From a checkpoint of a small transformer trained on Wikipedia.
Size: width 512, 8 heads of 64.
Architecture: RMSNorm before each block, untied embeddings.
Each number is 128 + 32 x the weight over its row's rms, rounded and kept within 0 to 255. Layers, rows and columns count from 0. Numbers have three digits each. The size before them is the row's rms in percent of the matrix's.

# up: layer 3 MLP up, 1344x512, rms 0.0185, rows 41-47, columns 128-255
# down: layer 3 MLP down (transposed), 1344x512, rms 0.0164, rows 41-47, columns 128-255
# gate: layer 3 MLP gate, 1344x512, rms 0.0183, rows 42-48, columns 128-255
up41 101:123105132147154158096158104099122105143064139123144059108106107151156127101143163138117139086116137133145144128151092186099122151142156077093183126134064107061147134123131175104079089090143162185117146178101005152087194167150075150170120133148087062216047132124109096113118119080187153123130117121148090140087150107137155171111100104176096117121090097140141125120095147155043090167117
down41 102:137164135143022132137127068122134113225114120184115117049115074135078128088142086161097107144132113096075210166107187152144165131123150117109174117154046118056129155106082134148099158159142156196101158150101118099210173153130152107049126129161108123115164100131137123144129150085128154120139145156152117172106109119140083158135124100119174082161106159170156117136072151179172142095102
gate42 102:104142124116129131137126200148087117117110116106139041197151179120069146191166208130157134065181160152146051140121146118088196117135115121079148175136106112117103152123111111102114141158138149152135118137125135133128120105145150128092133135141198100136147096181154127147119104124119175164172137144099188107152067169071141160111123084088155133156074107119130142154073181101163161165134
up42 099:141186171114077104066177110101112134094099090166073120141086081168137068100146143143133129214115059140126207090098174118174157062162159164137105086101149116105108184143166114167148099163156072139156123189152122078093122192136122148144098159162100139166124157133144121124121127157189118153149164157189121115088146139154157152118091104065081143085161151136129188145128130146122186151119
down42 099:103096140129151173121086124147123123148132122157122091162135131085128163134108121146104094063118166085147078154124083173109109206132108112070102140120112145139123101112110187062096120125095136130201164141095116155102143088125123122113130089064147078115131112099186116144113141129089121134135099133055160089109079149136123182205162124096149147139088133125150094076099114083146095178098
gate43 100:115065130084133166095134106123126152129142116158072194142139117149161126123166151132155138146143174071080162127112105169137120061112198168115165050185132154180133130135202161154111108148020095151148158141144159121154026138120149124117049041103132136070081156173115149127101105136109142118117185127131090133179133171152103088187122138178141102085108115140151166140131052179150164101125
up43 094:169153129167100126096130133170088108128159155105111144108119177113112097148156140121110139097147111172108145094122208085177164111134135105144158142127141057138088117125170068097147095171135149122045138134094121110070133109108162117129106150129189143162112166080152175133177137152113116155108145102181094123124139140132144116058193127137128135119169206100161133119131135104138106129114
down43 097:095135121109141127130157147086180137144100099163173091144128072166136097107094107099155158083122082105173115123127063143097101186125087119060100100120135126116140139148086168134144198081151129137189112093130145088169160157161097128089159117132089138105171101173113107125126131134125125091100077148129161137115145094157153129152092151111142131173070035148125126124131103129105118156175
gate44 102:131067095152105144148119140121127166143180121128155125125178176162179151118146147185115154141127132153122081115087142162133122107153182116156148150115134091085108186141129164090097131156146145117163096053131156142143143154120100139065153113121077092164157109157102115124072180135117160156159120135119085129143092117117139124124163107092137101155104107191128095201136144123129161109090
up44 100:156121136182170222079240106094112183150135118151132086125142206144114119061155150128149133094127130155164124193088164064116123121161146129124135124117116108158166133135102115126121172145143116124145123096133094189154170133078130150112074088092188194061119117112136151185109173122099122105136159112126146172122174171181141135142085150142100147096160181171137151161136111138139135160119
down44 109:106135129123115111085131122088120142162146104164169115161150158100079113122144126138151079154139172136193048105094119068158119150138104108208129132147090127104170151142196085146132153161151154144189094106136081118096117146124137161230111106162133146069113107154132109148084145114087156085128169109104127133116095177182108087103088144087153091192142151111165129114151128118134113094113
gate45 106:138077200101124118140149109132146103105115141125120185110164131109117121100128142149135198222138195109121156077143147174175171109132174136146173106131108046038065051168140097116151138134159127154133158194065106090103144117174085128116112163085070148095175120101055159083144149118128086170098090116194085102144040171143170131108126146049114159133163202156134114142126148139079126110125
up45 098:149122148162115112152151120080174103157119139126071165081108101129181116108113052116074114159103159150204163180143084128151142108153119096212200183105090117148072079112096122087215153140098108104072161128122142146159145099139108118179152083176144113158178089162108180135115128128131080104082078110126106093179135163173135100184133137077103107111126156115116119139133123165182108081113
down45 105:152113148085106065139111144127142170118104184141174145128147171077146104122134160141155183142083086092095095097140190142102127058150094194095064063114118140143147123169138093150094153130182131152111132133133120133061110154124153064106121120153101064134129141122129156115132185169104131111191144103151103132111130110160172131072116107063127110106104109156153137146149153135128072115138
gate46 101:154156108072183176164131105114125138082114185119136174198155107154203139092142101121086120138204134111110067255114108144125148140141137145102128123087044117180104144134089156075116174144113181107144133130127122171142149154081149158159109124131140111148150149139075130135116121093147105132129076134155131146166118136108122185124098113098103162152149089119113122109157158128116112098162
up46 108:126112109072129140117156081138190086074113144186142098194147136086179132122122195146093082169121039057108127135158158131131134136102161111161089129115137112146059166076106142125094133173086125133113139168076142180117169117085159165146183135103133071177127125115136130165123207156119187135153127093099156133141123164105085115114122133102136120084179149127125127132112064116170115128094
down46 107:182116155121129155122182121138115095105153123168078086093130150094116135089129115225179074107058149137117167110127117085125120106096111159125110154184178134158125116145097097163134104140097137113177142158112145099192205100147141102109142125125123160170131131117176141155185128115081160178185090153143128111086116130124101029092123143132123111117118187146106101142091155087179147129090
gate47 103:143159187156177153140126119141141144095146114094119154060107128112104106071118127068102100127122135145120103175165102255110149154153145115125151124127095151142132073185115129096101102166205097044161105153106119150184161159120106121070134157099133119108131125158086103109134145122079152085129113122116094120134196113107144182107135133150175104145102145153174119140143118131089078166161
up47 110:135102156146154136120167123103076142085165155161155157157125171118155072060155169159118125124157197126106135195072129131087120184170130116146160130184132139163136135123121153194096164140163094094147117097105087134186110149162117097112177083093096155136104156139095115159094149114095115072123160097183089130080146132175128125126100182146177136115112153150222163108109105097076121161099
down47 104:139139115129107092129111104074129101133095141103180135130157111146130109141159192225154150136116148092124113127176134088095027117097113156127155082092122111166053156097150092161155146089120118192137123100109083170113117139143100184139139103117141096121105093152113136143115106118053130153084118130167147153120146148151111147127127107101050123094160137093156105154104150100133173045134
gate48 103:109138057143150131146165114106166075081102103174137203093123109127103114190152141152067132142115110106177079135121119145170166107201193073147129127147196098119128162084162049133117128107183181117113125157154108124140144170115088134145124159168091111204104159120106072104082187157088152083139054153149117152136140081173075093060115101061075147173117208095107142113134122082132145074156